From a checkpoint of a small transformer trained on Wikipedia: 11 layers, 3 heads of 32 (1 for keys and values).
Each number is 128 + 32 x the weight over the matrix's rms, rounded and kept within 0 to 255. Layers, rows and columns count from 0. Numbers have three digits each.

# q: layer 8 attention query, 96x96, rms 0.185, rows 0-95, columns 48-95
# k: layer 8 attention key, 32x96, rms 0.189, rows 0-31, columns 48-95
# v: layer 8 attention value, 32x96, rms 0.208, rows 0-31, columns 48-95
# o: layer 8 attention output (transposed), 96x96, rms 0.189, rows 0-95, columns 48-95
# gate: layer 8 MLP gate, 384x96, rms 0.206, rows 0, columns 48-95
q0:128125120106124144098135114099112113073084118131158125125150136115132111122128067100121101155159113183118161123181129149159132139115130139137127
q32:137092129127152075166124150137130110127094104039113132105161089155163125133137100131201105125105133110111096039144141165102136113066209109056086
q64:116131130115127143118111131116125116124108114101130123128127155111157122101132134135118129138127124130125114117117140135142140127102122119122112
k0:159155099138109134112090101144099164123164169164108098119122097140129096140125130161138092122123132088131149133109121134112139106149101094138134
q1:120131140152160116147135153126109147171157117130141104166126139088164178132146148117121159118122117097133092147128125128093130120136130133099136
q33:090118128165126150142145117109101138111142151113124105187091124144120132131160175153115183151135180158145123122119142108142125136170093113168129
q65:140146127126105149129113134132117107140110118134134118139123106143111124132125113135149124132143137118136140142105121143124125133116134108130152
k1:111130142124152135114139132131148130140121128143134130140130129138142143115111126114114097128128141113132084157160109117109117168161158151104094
q2:145118092173100126130151120099117160152137145099162127171134130177118080167129134159143101145119143070109097152126103151147134163116114096153115
q34:088126143158089099162085106137136168113154169106117162227115050149111107116125090186122154093080148130121100038038110120147126104136096126093100
q66:129134140119131132146128109141128142131122143128111125123134093128115144149122110140131127098111128143125121141140110131136133145144106112123132
k2:150151134171124133108095106158083138081138162145132130139163144145141108175129120158130080122145102086124125164150139124109113107144085104149148
q3:156121144125079149084150124137133125118061173139095166123114110110095082182168106138106079138165191158145117114109129136164127103114114134109128
q35:146139121141130108148137088173148109163128128118093112131136139130099124185156129124146134100117091102153120101092104121102099123095158137056133
q67:125126137166113144114134136100152126106113145130144127136123158125121124148148134112106108123153137123132112137108132139105096133124157124100114
k3:108141099143109126145092089151086159140127151128150155115132177097133105120146124168135126130114166130140160131132121155168143116051063123100152
q4:139134189099113135120117133141113106067167140143107067076123094083111169049139128105106123138091084141098171075089134119130074156183120137117088
q36:172117119135145156082121108139124104156130150151115112066142185105169126135185181112131102181167119120139172169144145118131120198094154113171176
q68:143130151150139119133157154122145113131116116134123115098111192132103098129134150099129125115169125138147148150098150128136123120090134145107089
k4:119097112091163136145128151062133134157128064102097148112115115112138162051129132092119166128120131183136109087107108108120176127095142164134128
q5:207129087192113095063146130117149118133102173156145110134096135106074107177152104155183161165171163078136155128167193090205093136148065171163109
q37:143097137191170089184169177166094121134125116064122050173101137103163086129176111131088112187157140126144095119176098191124123095168130135124149
q69:124151123117132118132177151168136093151116112163119076114112131133113112150110138136173131088115147091103158135158154135098116086138120170122139
k5:127137103139122129166124157078153147104148156122147084136133136114148093118143119117134109149100138106159085158069159132129181089150136104132152
q6:123152214121141126174142148170091117112124153173106117107154124078121095085206166081128132147164103146103181181097128153115103139121117124078134
q38:141142111121153115096159095136177116173112137095114098132112134128118086134142163101122134142190135145111163133093135116128073154160138124154097
q70:136144140130130083090154175132128066146176128116140093112123195085154074120171181087206141109195161137174157116085155084180054140123157163069104
k6:151065121073155105143158123108125139112088105153087081147116134103162200123132147138158153111123140178165088155159111164146112122120089124151125
q7:143201086061119173094142178198178127168108125126110118156074136144129174102115109149079188147139108146130146134125093070119144061207172119199123
q39:128173095094115116133144129149134094167121114145092126122129148135114096133125129093119119090139139164143165172082110091139116106120152144116144
q71:118199069164109160133190099076198107170082142116200155134026139216154221059116094134078157109119082120168117115164134136128112081188193107142169
k7:135149174150011119126189093183158131196118159168119148091143110166108168211088097154114177086100104164115161106133109148131121116140120094123154
q8:123135072115205085162104078131149144157128122085142230166167138141119124181059118140171141120087158133086128138146121152110124145084121095154145
q40:067102142108148122142141143126055114108094114093182156183140106114105185116110101166132144156107117140135115079130129135128148107143146117102108
q72:115110173084103080135107040219122095139135090171108133102160123106077149174094111122125118076151178118039153146107124086178125140095123097158082
k8:127122083131101147077140130174110119133136122107140139136133097196067171146121118140110122121093088094091128077063131150123136133097188129132126
q9:128180107071160132073138221166119066128110105209054105124149149055120076111124162109128119129078212136092225184153104091103159094061131174143133
q41:143161090125115147097140133134148125167115122152113159105110145133118105143116137082162164144174146142138164139134119111116093120092118141153161
q73:113187096165130137087134146027076130140135088118167130082126175097181141030108151091141138129175176104144160157112128085152115143071165101177108
k9:155088072113135106162076087091081147117179075114172100148097132124195138000075141091139108088076184125132112100123132162111112150073139074113147
q10:133128114110171158124054179138167144098117104185095120170169187061115131174145135138123101180141140166132147110117119135147156138122124141097089
q42:125108117127139115122126125148114155158153097136099175132105105118089120134121117109142157144160142119142132127079139136119135089119128150135125
q74:101016149111191144130079148106145131159160046165082147148158184120086112125088079112145153188156128129082147138149116167095108119203074174114106
k10:088086131064140073153111170055153121094199096139155098027107126087150164051202163041078180146170090110110114161082167114129108199139108184138133
q11:136106139148138076110099103145125166124134169157117073170136148150106131212165101137131109136143120093114067099139123111157119116072089115109135
q43:110121150145081136163131106159053144118169105095131175186137086124132111155130086173124113094077144058114097078108132136151167110117100130113081
q75:245195074085113151160148136000180224079129111089063203241110050205000079201111112136194056052093241057134111069153148134110031172096043079142076
k11:156147123129152117124209145049123152085105141099136151118120138087135145119108108168177175129106154152137105149166113125169053177127171109204119
q12:132085103085144108090117140150110154165118105111109151140116148159183118163110119141144160200138116128136119102116114084098154108138141100140093
q44:108156130084145146131140113172155134118117127114119152100141122126130176165097127116107130144145126134140138101122128131170156159159198118163085
q76:204064133098093116128104104116175173172137047089152113154080023152175209159045122237097181183093028181172110075121136075216190133150074082202059
k12:107194089071065102151152149142122156180120155132108157149120114109147106108145088157027127186221136113061110111134112143210165179166071169175114
q13:128125139154102158116105106090158137155131086121143131098126094136133120142098134163105139119113134171134134102138112144122130091121117121098108
q45:109158118148125115136107142117114178137127139118127139125127145116135162192121126124120114109146105153128139140116130091147123103143095113128126
q77:118064152182140092105091106093012128151170062096129156085138148141136073255182151192137143121153148152171138123126142057093172030036104102183198
k13:117152178088108178187143140093107109150149160094132159123202102131148163198141121152212040127122162175154075156126146125090083176139160123151185
q14:175135097127102148132126125128113108126138159105151123159116082164202092107137111167130131140131137107163116151101105135134183134170101094103147
q46:144115127144146133135138140104120129136116133141133115127109125153134098120180119126134141116152156119140141123181126157100136132149120106147131
q78:153065179183157079137109134135143096073135110178065053134063051143185039141207117058074114088123217091073163136091124131064080240123160134164040
k14:185032150183104117158200154133163094122056065150179124126155079160113121140155090123150105110134135072154137148161154134088135182051122154115104
q15:152157124107085135122115165129141107129114126127139157136144087134151101108102128144148125151160115160098114143122118126179097146131139117144183
q47:133171107158087123092122136134122163143102112150149115118138147154153093175124124127149128164141128115118112131151091085117185126083091093139161
q79:156157066202096098115079123098052205107145081078163143132134111098178171253121116108158166209182148143005103053152091086186166190050119160186124
k15:123196103129120094158154161110135100077136127084112113067084129130179182094129149109183142168149151170066053113159135072192141143062160139195103
q16:102131141141147084178125146104124133126151102123123131130164147146135167112107106107108159116097102122105144130115097121070122109128148136112099
q48:140114096091138176079119143100163162153120128184142094072128169125130123134180111154085141131151127156124153182161119138084136160100172133155117
q80:121144113119160107112136133136114110156119128152117118132112137115141130126107129138131147100139115127127142133148142126141157106126130119140146
k16:117115155101114121134142137097166096136116103122114125140120112125121135112138132112134130146151148145122112112140129105144107145116128147127130
q17:151108123135099159083150075141126097152123180153124155120128131156140080192162103168149079141137144117153145141093147160165135110138108112110133
q49:160115104201176064140140145145061112136134165064102134218073106099139075134162085125141172160091128109068094049060108170177135055067158130052122
q81:112128132100120129124110083121121156127135126139123165133121130116168130148152138118158119136123158134127125132126110120142106127145106132098100
k17:131143106161109131125127118139097121104115134101131098118150127094122114162135097122131121108109143095138112143140112125100157110132106092133115
q18:166136125141113088139135096107114130128126128102108112094154118133048105155105135144134143128118130124140180127172130100147085134113077131164157
q50:129133145179122078166129158127075144123095116026114145141139124123079127144102087153140105087086106105172090081156141142141138098113128130075114
q82:111119145153131144129123140104131129118111113111107120108122153126142130126137131117128123132137129166147121115134106145137138118105118128112109
k18:135137107109135130092086117185113143136145140136115137135160128112162140153125115125125086142159160079118169137115099106108151135158117098140154
q19:126130123099124153143103074175115122122166131096118084084135052107155167035108127095108157121105113155074112117153138079144130100126119087182129
q51:184088137113149214071094106159174152148125147193092074050135193147141096174189222110115129177171120154137172181138140142101156142086131133171125
q83:118120118107105132118118110117140126151105111113111163136141134144105133129094112097123138110134142122110135132097129105120139147152134114133102
k19:109148146134161063169153135095151100176152120146100092143103146129127185082099149074082167117094090192142124163116116079130082143148128137151136
q20:105095127125160120118113150129120131154181097137153101129148218079167127131111157097096168185168129144101106145083117163102174143151132155131120
q52:167110102129137139081164114156172114179133150166128080109131197097160097154124194111098185145152154138118157196121123161151116122123129133146151
q84:136133119114126113118129159115135101127170116117168139130114165134154108125127154107138099142185144112150141099109142129132146128112155127107121
k20:118093176124155106166188127110107132089138126132100141144086117131133143097111090116129135118088096171143084112103130140177162131124117099103151
q21:078065177133122158117165081118098144089155099173119093060175159003136119070089167101110061119138124173094159120144138127117095158061072182158122
q53:138141080058106170070086114136166127115128099184162150086181154145136190148066132099145130087113142097118136156122137108098114165114160099185085
q85:118098128117123122107075134136100186071152122138139129124200105113092127162108118147073074145125132158099118148112153141132121136155118135115104
k21:105100133082225132127136123072127111108145133107118135061112119163119143045155138092232138130163146187149169164158088083126087160104130176086130
q22:085156118082156162136121124136163079121151087148157169122136113130127197049130109106069155153102124168133163128154152121112112103181166146147179
q54:162114137169129141139102116111103104157136149074130132110102122117108136141132090143116120134147129122115125090108137117136130127138144119125103
q86:085132092116152147118092106105157135128186094113140143150145149121096110142112152092094120118148121111105122138110140128114073177113126118121094
k22:160152124117104149121124153131140146154124126153150126087072114178130179196109111165179119107109132095149127119138142094161140116165095121163102
q23:091126115142132098137093118163135166160150142106146126084138085178116115230179105117145139138195088099143119085118098096130093100175118070116078
q55:071160102092116116176085126113131147096144101072147179176094104168111154117073069139142088091125101098107107048129119142090097152168140155114097
q87:104144105084102156171147117100101138074089136128133147145139036155092167124111066148143136078096141117110141108140136133106144118169146114150143
k23:158168132151114057105130126185127154166168094190159142177061213180132183178137068051110124133194124124125102101107070129083111133139145168123118
q24:169118147122145097149119117147072137095152157112092132129149144110067114167172161136112145152062171099096130169111146109139067120108079131157132
q56:102086160151117121155136139136098140143135126123153110125147144144133118100135105155152126092111130155130106125122126121164156124131138109139163
q88:134059158178149081116126095228148117110162211149106096150142064108060140255154120208111093098087144165119127163121168172095084127205107159134137
k24:167065122127127094137129085080160101132199172168118015106143128103135119080138125094165131142087152108161068140115155103138157139126086145115148
q25:155159117107167132105125152148125146117151089123119149133128142095128154167135122121117124150166128159139167117132112124096142135157136150124103
q57:121135134092163118140110136123141110159105124146130125146084150149134139116109111107120134166145130167122132117133113140144114127117155148126147
q89:195071105099121093086105234162165137161158064109134148150130206140053171255108086073092195184225108149159114128067125163083123126168147193118030
k25:141221145138109154116123169106165154144041185124184115101145152126093132142067069165127072149095137124119133154188137104133129103099133097123104
q26:124127120112159107143170130064095089135156146112118103081157117131147134057081142069154153123148118132142130194135135140095072139152112143137190
q58:160124101128136167097135117090132099145120140160142084065152187107156106091136168063139115162156139164152175167134145099134113161100138102164183
q90:168205075147142081122181179091060142140131135140068106141128136120099064191191168087165111127141206071163141131099157091105091114105091198163116
k26:108109073133149150107124149110171168079171119135148159144199123147153108027238133134153057182134173050116126137120127126124094122118145161167078
q27:138151103140109122132159126130124147101164125103160106105106117153120147150126130138161159109096164145149110123101154105127090179178124110153117
q59:119173096087157109150140102145138126139107117142098165150112136154104152145122137133108105099141120147131131132115123109094100171129172143111127
q91:216203049091097109088193146155195125141162115156136084107107156090034144072131180023126196109132101149126162060119149077126055220098133232086147
k27:164147076073167134143104173080117129137161148148099135097148125124055109000151155045155145165122135089176079136105165157068044164144168152129069
q28:095131137153131147121150073154150116126104139161131093169105140101132151108122106099049132077090094156075150107148131123123122135125129152149150
q60:173077181112134148123147100095126060130148141144115102128108126084160148034138145114131123092098165130121151155076164137123127126153114186106151
q92:186156120212103141146171120076044080167170097057203147178044158133160128117134080101182119129146223109180155118134100148065044112155174155171118
k28:110178142154090136071134201094127102108130103098135111131036109125064117129144086122158051115163138104096163102083147176144125115124200177134119
q29:152154107113109159132143168122131148117145136123135124129113137140123103106117143129176159145142161106163125136092113138124134132157113138155156
q61:095142102090145109124150122140150138139098106145125137121134146151079086168126094141109126136154109179148169150134115147153140143141130093131152
q93:102157056199208101146213122211112040138125143113048113108076116118137045155090091067148194141127053073216111229117180248146058125140238016063180
k29:118118128107158130135162153126145114115140203118097066112099161111147108216144107114076145126064080068134129176115101155152110137125177108101157
q30:104123125138121118121136104100147132169115171123123130128121141096140149114136130155125119131154109134111099142111142162218143140123119103119168
q62:113171084153130132110104109154101161195113146135141154111121142134109130219138130136089108120137148093143144148144107137123170144134094123143148
q94:065159137140199036191169093101168133086175176125210146121093172173211229162171136104140080207171180116167084137137123099121113174202147112147110
k30:152144177143124191139108136120135152065130116128162094170127136084081231055131142097091101182116124148144124076140134123121135104167100123130109
q31:182167130124106126122113168138134147146132112157108122136125162092095129164178109149119117155144146124167131094136084086116081106119157158149108
q63:132167119111108124136131130164119174151116103128119183124113127124110148186117124134112109126150126150137141135101105123130142146149133134156110
q95:183255175130032181142101098213074178152126147147061211180060204084099138108216118150010039105158102139239203061060084065041093157128105221179088
k31:220240143096115146145180132178111164097083135115062118111071151114094096147241181140104088062125177118165177065099117108120121149163120162122086
v0:106120117113121176103102097050155123097128123112108100078045096128111171156154130130145095144082172153141147136113076099088131149073081102124080
o0:235116130105097153093104102078159245129110166129147135134065141161156177191208075145066058135086169141197133134115098116078191110146116102132083
o32:092167136176117117116106144106070108138155082078149160063120160104146170082132147086156135122137139107108093129140079105130080132093154089143122
o64:094143152128083074143153123198104126168110161189169077121166102106132094132133143167119154114143087154097110177184168137182148095154133087159183
v1:107124162108112174159089142134115152143143121126139151152071166091123116148071127100108141095050108130131138100152150163160103162141065193157191
o1:144070147111123157153121110123137046124109055164140127131125128118118191216106045119198156106120165129112141114101167125122088093112114115149099
o33:122103116109149165119099139141129144110107122122164168048199115094112159098097145114129054169119126168131169169148119164103157154125158123142133
o65:124136128100089111110161135128182124134167120101104149128108079177082138114088132154149200102120124104119115160100136162150131128101104081115139
v2:071115137143153101051082095095147149104135138131151107113113178124130169150121168157053079118099072091111149141160174114137150102147147120138149
o2:144115106192127136111155144148146135116081212163117136172137141128135121124177117199129160136075172099101095145108116132159152077123136139162170
o34:154145154105109150188172164127107148106174092111069084093096174129125160149118142146152085135148097119123164087104094175119174131156106142111150
o66:185167078112094120180126093131068155122204100116113143127097104148185103115103080144132151108136188121151148085112091153122146147125103137116129
v3:239173171078125115158189090078115103127193140103080136101136092097158135117131130137170209180136145081129116156140144082182172108148092062150115
o3:142138197133109180096123109154124139116194141072112184096122127114165154179165123143148090103187088115154100112098162114170144062150135115138090
o35:121097093100148115163120120120103117108152082069093063220099071127081087123093150147067125094145125113124123087102109094230107160159098172143065
o67:145141130152068101101104145182167155162093144148131102093081181112102092119149132105089109104119080132175146107109086098102111148089152135111101
v4:088121139175134141113159148134154121103097144117110165120135086138107085120129146099085156133089138136092107124046099120104152080077200106125183
o4:132180119167118096113136089082144144132174133111155099052189138107140128078105133094122198093146172087099146112127173092074171089111161140149197
o36:146148177138114128113141129171095085136097143120115123092082151157128131147150132063185121102134187128181099126125117141104133114122136114086086
o68:097131116057076130129126150126135104136109118114182107117109107153087201169123160186133106191126110113135097077101137195164128132192153131142141
v5:131144099090185102150113105177111168156153149078118175127109160114147103142162155116145126082113095081103156182109072129129161109137099140170098
o5:131148122098203176108132114058152109172121157100154164146145131109127124101116158142132178153135129118121122089106132111162220126184103134163156
o37:138128131098092151151094140162120144119143098110128117133174100129122142105095141161108100125157118152126139114141138151156105163148126104145142
o69:134110140206121093139147162076108098093165105150174123146121113109150097114151123119163163131153125114146098084111184119120084183107144128093206
v6:094137143173108078183165152118153153150123135127091131135144046135105124112093133151120063068100120144189146105104113118150156124150143173186094
o6:160099144150172126147125064046121178122151125106211129166197169173137122116118152116119106115124102174152098089192166101137155147073122166110109
o38:096137131051099121134112133141138122133103105145130165090124098114082165177109149138152128151139099109113135125072153137134085165169117125170176
o70:111130155140121160143084102192096053122083094101146131086100143161106142142144127110116059084102199118107160134143078160048112145157163043040033
v7:139111180165087076140120116112164154124148167118103109113110112147118107141072176139153128097158135097089089158133177157120056117139114181155151
o7:098142143152153156138118119141143136108115157127126137130168084107133072123150171111146162143130091125117135106095125160093129212175128184103081
o39:181123124125152154115127130130121126165100113154158141076144118129133127120114093120107124099120157099173149121147146125138149105099142154137132
o71:078121133063094116119126127191174122165144127119060191131089111167142127165163111131087116169114115116117144166136128122175121034132178104094111
v8:141122144060068173102160115159080205122130133124121032143112105144112096147156129063136132100142147068177106133166181061159132158137145142129135
o8:118123138191120176110140125110089155080200162135150040145148120112174151112083117137141154140083139120143130097125098154157083173174071123147148
o40:133143082103168089147148124164094090130154082117117149176106113134088068114120135097161110132135087108150165121063175122115127140164091163115140
o72:117087151135154157112131151167182116169115119113164143055188168082157156194159143178115169156202081159091158190161105158120144044085164122126084
v9:090134157122189064124138110139085054081125194128153133136079054171133096165149113107111083084146106123211166128148134073050148098150127135098159
o9:159101106170122084110106121083137120095134119113176089142131092092109102080137059138137146133146117173091103153114135121078092116101085118114163
o41:158107154108129146143132162123156118096120130146086104124108111123125109129114087176104168131140151102041140105135121140172203109184117185130086
o73:105085087130119113182119119140122196078161126109140161107154120107191151141121185175136036133145143158100071158141077132212141177174136053137140
v10:124073133080166146057117113127111107179209186129120084150066137162212105092136122105089131136164118185109168128160159071104186113098145123122137
o10:132148162107148134090200150155097118169115147161115111134092140157161093068086161153137197119213130221160143108220104120109163074110170155161077
o42:161160149176145168156103129110143135108132126097106142105126117114133143134105111107123136097097175102132117111083100152148142133136140111082096
o74:171118137193108132127122114165167132096126157149138145115130117066150086157226134214190137128130110054131093139154187157158083139094117093172179
v11:119131095114148167090140155111131139102105103135129138178135074078126147150095147169162128161162111114152120126187101106146156128126128141151148
o11:179119116102067093087147101073110070160104108118124116192135071054129085099075059111111140118106094117091140180095160141117176144068075119183117
o43:137116143169154123154080114084090159152112196098134151127117092132135141115135104164135116131140138148142090117157112144086101179056153089123114
o75:076169114099108108136168135218162053212135106145116144050087195165147153143128155071134177102129150135138136158172115105120099081174161112113098
v12:172133156094131151073126115052072121117094161161160139192156163108091095111097102171106060136114146197085115126126153086168127131093143164142157
o12:127135156130110122102114119105067116121096138122142109113076153081133183106085076132096150048161124148175144124087106069176123142187107110107082
o44:150149140134139163148097139183162151137104103131151153073174113104128191120126112124106081128114134132139158146142146157125126137146142090138121
o76:107120107149150094135117147118106105172138132136092113125116161148118137129112132122155142099111086092120105140154109150117131091082096179114122
v13:116169147127146199073062140160144132094094133142118109089162104081124084079162078148138108119121066161124152137125094115183173174100077112123147
o13:159159062121076125135179124144160127117080114146148156143133128104097123123136123140142116127113063068117153184113132104076159092154125117148164
o45:125102079088104094117126105127166143106134111127121147137162111147117097143137121179151124120110152101132131098089152099166109144169143154156149
o77:132143132177208141082169148182100115175185166113152085141146165148204069118145201163189187171147156102141117095199147179090104071058159106112196
v14:106149178167102172116175089124151099161155118156167096079113087081157114130183142166107148161158142133146140169127124184159076068121169104142141
o14:072119101137098128106202134157147145127173171122128095079130137093160123072139127130156178073145076155096100209086114163108202031174166106122192
o46:159148183160097155108122124214079139150096156098140115164104121134116130130147140103109125069105101131190152127174123152090054141119108128125069
o78:148129145142207122147094123033111083129126119106114101145108151168153114193148096125127137145123165116129088084162132074163120144110103133077078
v15:152092131142116154112109175163103155080121079136136114109131050083150084135091111105153109104153136113055105079112081064171160115117125141121118
o15:109130073129135097104183132136114129135113101100167112145160103104185122122102160151177179152144131146136083129128153086173141128170186125155092
o47:081064090086101109099121127101182105149135105125067134150086150155078072126138111134111108116138084159129181188099137107121116113112122119135098
o79:144140151112116112173146127134125022138120162179120087121124139195117149134151120118102114133087153135119122144176111231124159132078103101097232
v16:149160127133157181193141111113198195126155110116180165112141165117138146136159138121160113103164057133154141092188159138126202119108163114067176
o16:133152100168163178120126160167156188125156114138125097080180181152127136151134142135159157132147075116162174115163109129110148112074130132103211
o48:093100088066082068132131127077112136065133089162139182136131051132051126103124159132134076134136133110107128087057166107147098159209099194163130
o80:136216142157117144091198115159097116159169137128085120082097121112196145130083125078138211079120182108154094180135111124149105086170103072154067
v17:183119116058177129092155176113149148168078171148044123137055114125108119122179126179149135136173104136104139088107162164127176110109103106125138
o17:156168092100127171067066142072136178132139142092149141155101133147161131120125147169135129180102159080111112169177127096083169093121161083140125
o49:156123135151155113151127144154113149152118127115115124093127065087138116119168088165097164151130121152144099100132100126164109132156100117132126
o81:083118136154108095204154119108119081078166123190149117167188110126126124138092123063111166093100123161151184075155128103097131120121086186132117
v18:139136104101129144108185120137053123120141094153152077080139171148131136127081136105153092085147119139170083076160116126100112128109123124013091
o18:083090036142177189111143202132132151106127126142136146134162185134174120080057100177151142143128100210163153121140127188051175127154143195102098
o50:098104146075095106145139089120157104127125140132113179173128127134116146130159141167141154128125127122095116134110126109135146119118137113153156
o82:166136153161099116150131099130119146128120161111151118173153095138103148149167110123119093121151081105115113136093064124131144130147104148097124
v19:216110117113175073119152150118148096145100096130137168107137141114109140158127173116145116093130134152142202167151118151133138164151154129141200
o19:137152073143099078103140166194142124164081123152156149119107117135143122153126166093092120127074222148135158189116119124191205146211136131167187
o51:117143113083145129117103093099156171061131121164191146122177090164063145095083077174164086131118118111108124099118154107189108143145082152150130
o83:107159100130152177149088126097119191059096171157129086110126164163081141117180110169083117178139087163105140121111087128076044142064161178080034
v20:162123109162190162112101121112115094059113103130146141088190141160158160137124080148121151183101177105124174096112149141151139170162177200139088
o20:189150093102059100090157107131194105144118091106135091093078140136076116104142112173012167211081087130119103219123105081107126118171128122155070
o52:053078140074094138114130110147137118139081151136151146163152111141057153126068179112142089121146110208133165164117167132135063153090120100158184
o84:136121118195165113146116138125121144169158124078111117139081125119185128132145076111201149109113149042114089114126146111155138063183128135144106
v21:087104121115068123112154048144174145112116161144108124116154133092187186122131135125111087112133124089130165077149123133134106140171126068114134
o21:117123102113111148151142126120132149118155118138133118179106184156090139111155158097129112125165065162122148099165107160136135131083092084112211
o53:081124133124134126128101109084137107083181095083135142118106134143138161108108152133134115119132168145106085144086128109109135147127112159138056
o85:121098134185163054161102090114147144120097073078134115136098091091040133128111151100054170127097153130112082124113143138182093192086145156116103
v22:124131173086124141108188045205132120155156185173129094131138095084161154121124086125109081105131164066110150163114136165135117143180140127168150
o22:126138145098143152117144080128169100164153129113144094140178132108158158192140138068118086187099077118130113198093100100107198076151168124148131
o54:132138134161109126142106163113071105092175103120091091157127146140109161127071116149107146061122129106095088145117127135123082144122090115098061
o86:069115138122126157110091128110135179077140135089146137151160108186142127128172185172115102180140158195143068073123128131143111153129167096105112
v23:186103116119123157140102115111184130151173111175091161141106145147103127165112105156122123109194155146086171117107130124153077061169148102106160
o23:156144152121133145157110160128155103139149112143159100115134151165110140155150166125150150177138173116121132121141144120086149103147179081112116
o55:145119120140132128135104152065112144112132124115163129112075132121197177075110061163151132151120195102085093130197148148144150118075127131123120
o87:119123119137143098094150100132122173178096165069135072095108138162143122121097122096087164150093040081148104145136098169138105090092102118130135
v24:065147186112148141087141117100164191115091131187187129153126150169156131162088124141176155126159106183064127139062105184121145130141143127114109
o24:083118112166147131111169169117120105113152130121160112125100097166055088132105165121186134097170131140149116128073149147084084149212131184121210
o56:121097152128084181113109126097151116083111118141137142092208157108167212161118132172119115156089164157123105156175132122116149089075135084151168
o88:117183068070144091152136088168126094147112133107105167156142162153107114186065135106149115092130137117121109076198135085190124161019075070151135
v25:100125134163173107157095099175133107090105117113078123075124109120136142128146113120149142103143118133115102119131209131169104083127160156093137
o25:104168099158145127137102162151119130153192164146152090090076139098162118121094148143177239128172125098107128142095143154171091103099163193112186
o57:091130081119129108122129114103158144134152114098105178085139115120159138124139134089136114124129152143104174135100133113139151151096161117144102
o89:158092126111140160124121174069158140161117121117130173184111184186144133097118111161101092179103113169153091116154075138103185111141094073153099
v26:085155070079084128096155115163139133118140164170112115129083127161113124079149197172139138111065085186102142139110110124116092091199135174106142
o26:164156053128167132117143126125067107134165156096145167148058140150087134081076096185158171146108127101149198134076129100085110118164100159130133
o58:147125168160106137128154132154102085168111131114157084169124103100131122132154148089113106145118107098165105126164148138096123140097119115163107
o90:112082135107151129184086111110179144086092056135093140094192107143086198161062149119096141106118208127028100106168110177159127180093158058143131
v27:114166156095135182162131122159151174129022086197131092103135117157104124159159127094124122173142114139119092140166081114120151145142221104171105
o27:173149102186141107110163112198121144140106112130189064133107132070163096148164080106102113155064150118122170107206146103130150108191144042151116
o59:085158124107121115114145153049150114109154123114071126142085207140151117103138134128148170101149153101109131122085096110111133071120140176101121
o91:103123125126165142176116082029123030128151123092125126126133094150160142146059103066169191139096135151142066102114156122129088158112105176112119
v28:132121063109119094151140121111147177130138136151162100106166129085087146154122172097168127176113155136109153153144112071180105127173148106143072
o28:201133158139096138152164101164062135141107174133137056094141102102055119128118106068172125112124250088102219094138117106112104203134090118148128
o60:138146115117150122121127124184122119138152117129114120185104092122106084179150112171111133101125072122145092147122146129188135115161093139154116
o92:083181127178164070158165085112091125172148127076138163178109141132090134120114138114110198089132129096133115098097129151109087166116140132091145
v29:130139104139111094148150149120153151085226123144125151158092118127116124155127093176113134123156106184174080179096234065113127123082064198137113
o29:144144090123158122089151153119117166094160179156130189184112079124159030167097121193182120171148129126091159132088145137125149121126127179098138
o61:180113208112141170121102144125120106145069097129126098100151123118110173103091125097076141123107166155109136123204123155087153146124148087153131
o93:134161164140214162136120063173134121210096119137102138156144133137172109077183176087057126082151117136186151168128064139081125105150196115136079
v30:140149122163145189159121057089139077106120177115157136164149144211122086115130142098130165136140081126114157157104131157165176185129144145143132
o30:064124129146125068149159077104142137108105152098149140127145077129138105145128139132095126153117089194073117145175139081126113129102109090116126
o62:111122186162162143133083129096138103124132106116122117110158159120114158151132135082110123125095155182113147138133115138107171137095145089130116
o94:196160121153076115112127165156064208137147085141111094112126101082132170096166098159121147101113147074156075072152133091133036086180082167149070
v31:113111118070135121117178102162091068170083113121160146131107168068163118103113098114077132093097119164155096154124179158113133152098138120081130
o31:152140135168069114159141170171054124130144109146136126127113140079158111125150100173169088054161047122125142126111100124130087139170092117118158
o63:147132162088073160107140121134105149174093142155108166055129147143146183129134115107112134152109147130166126183149132134046130106092163109143152
o95:124156173239109111111094166112155190050162167097153084165145122125136110193200177123104111143128150128093129094107069122140138153116135145077133
gate0:121187110167151144128107118109098112138124151132162106083145088080070112113088162147089141118142099152157099133145128123118104134136116092134091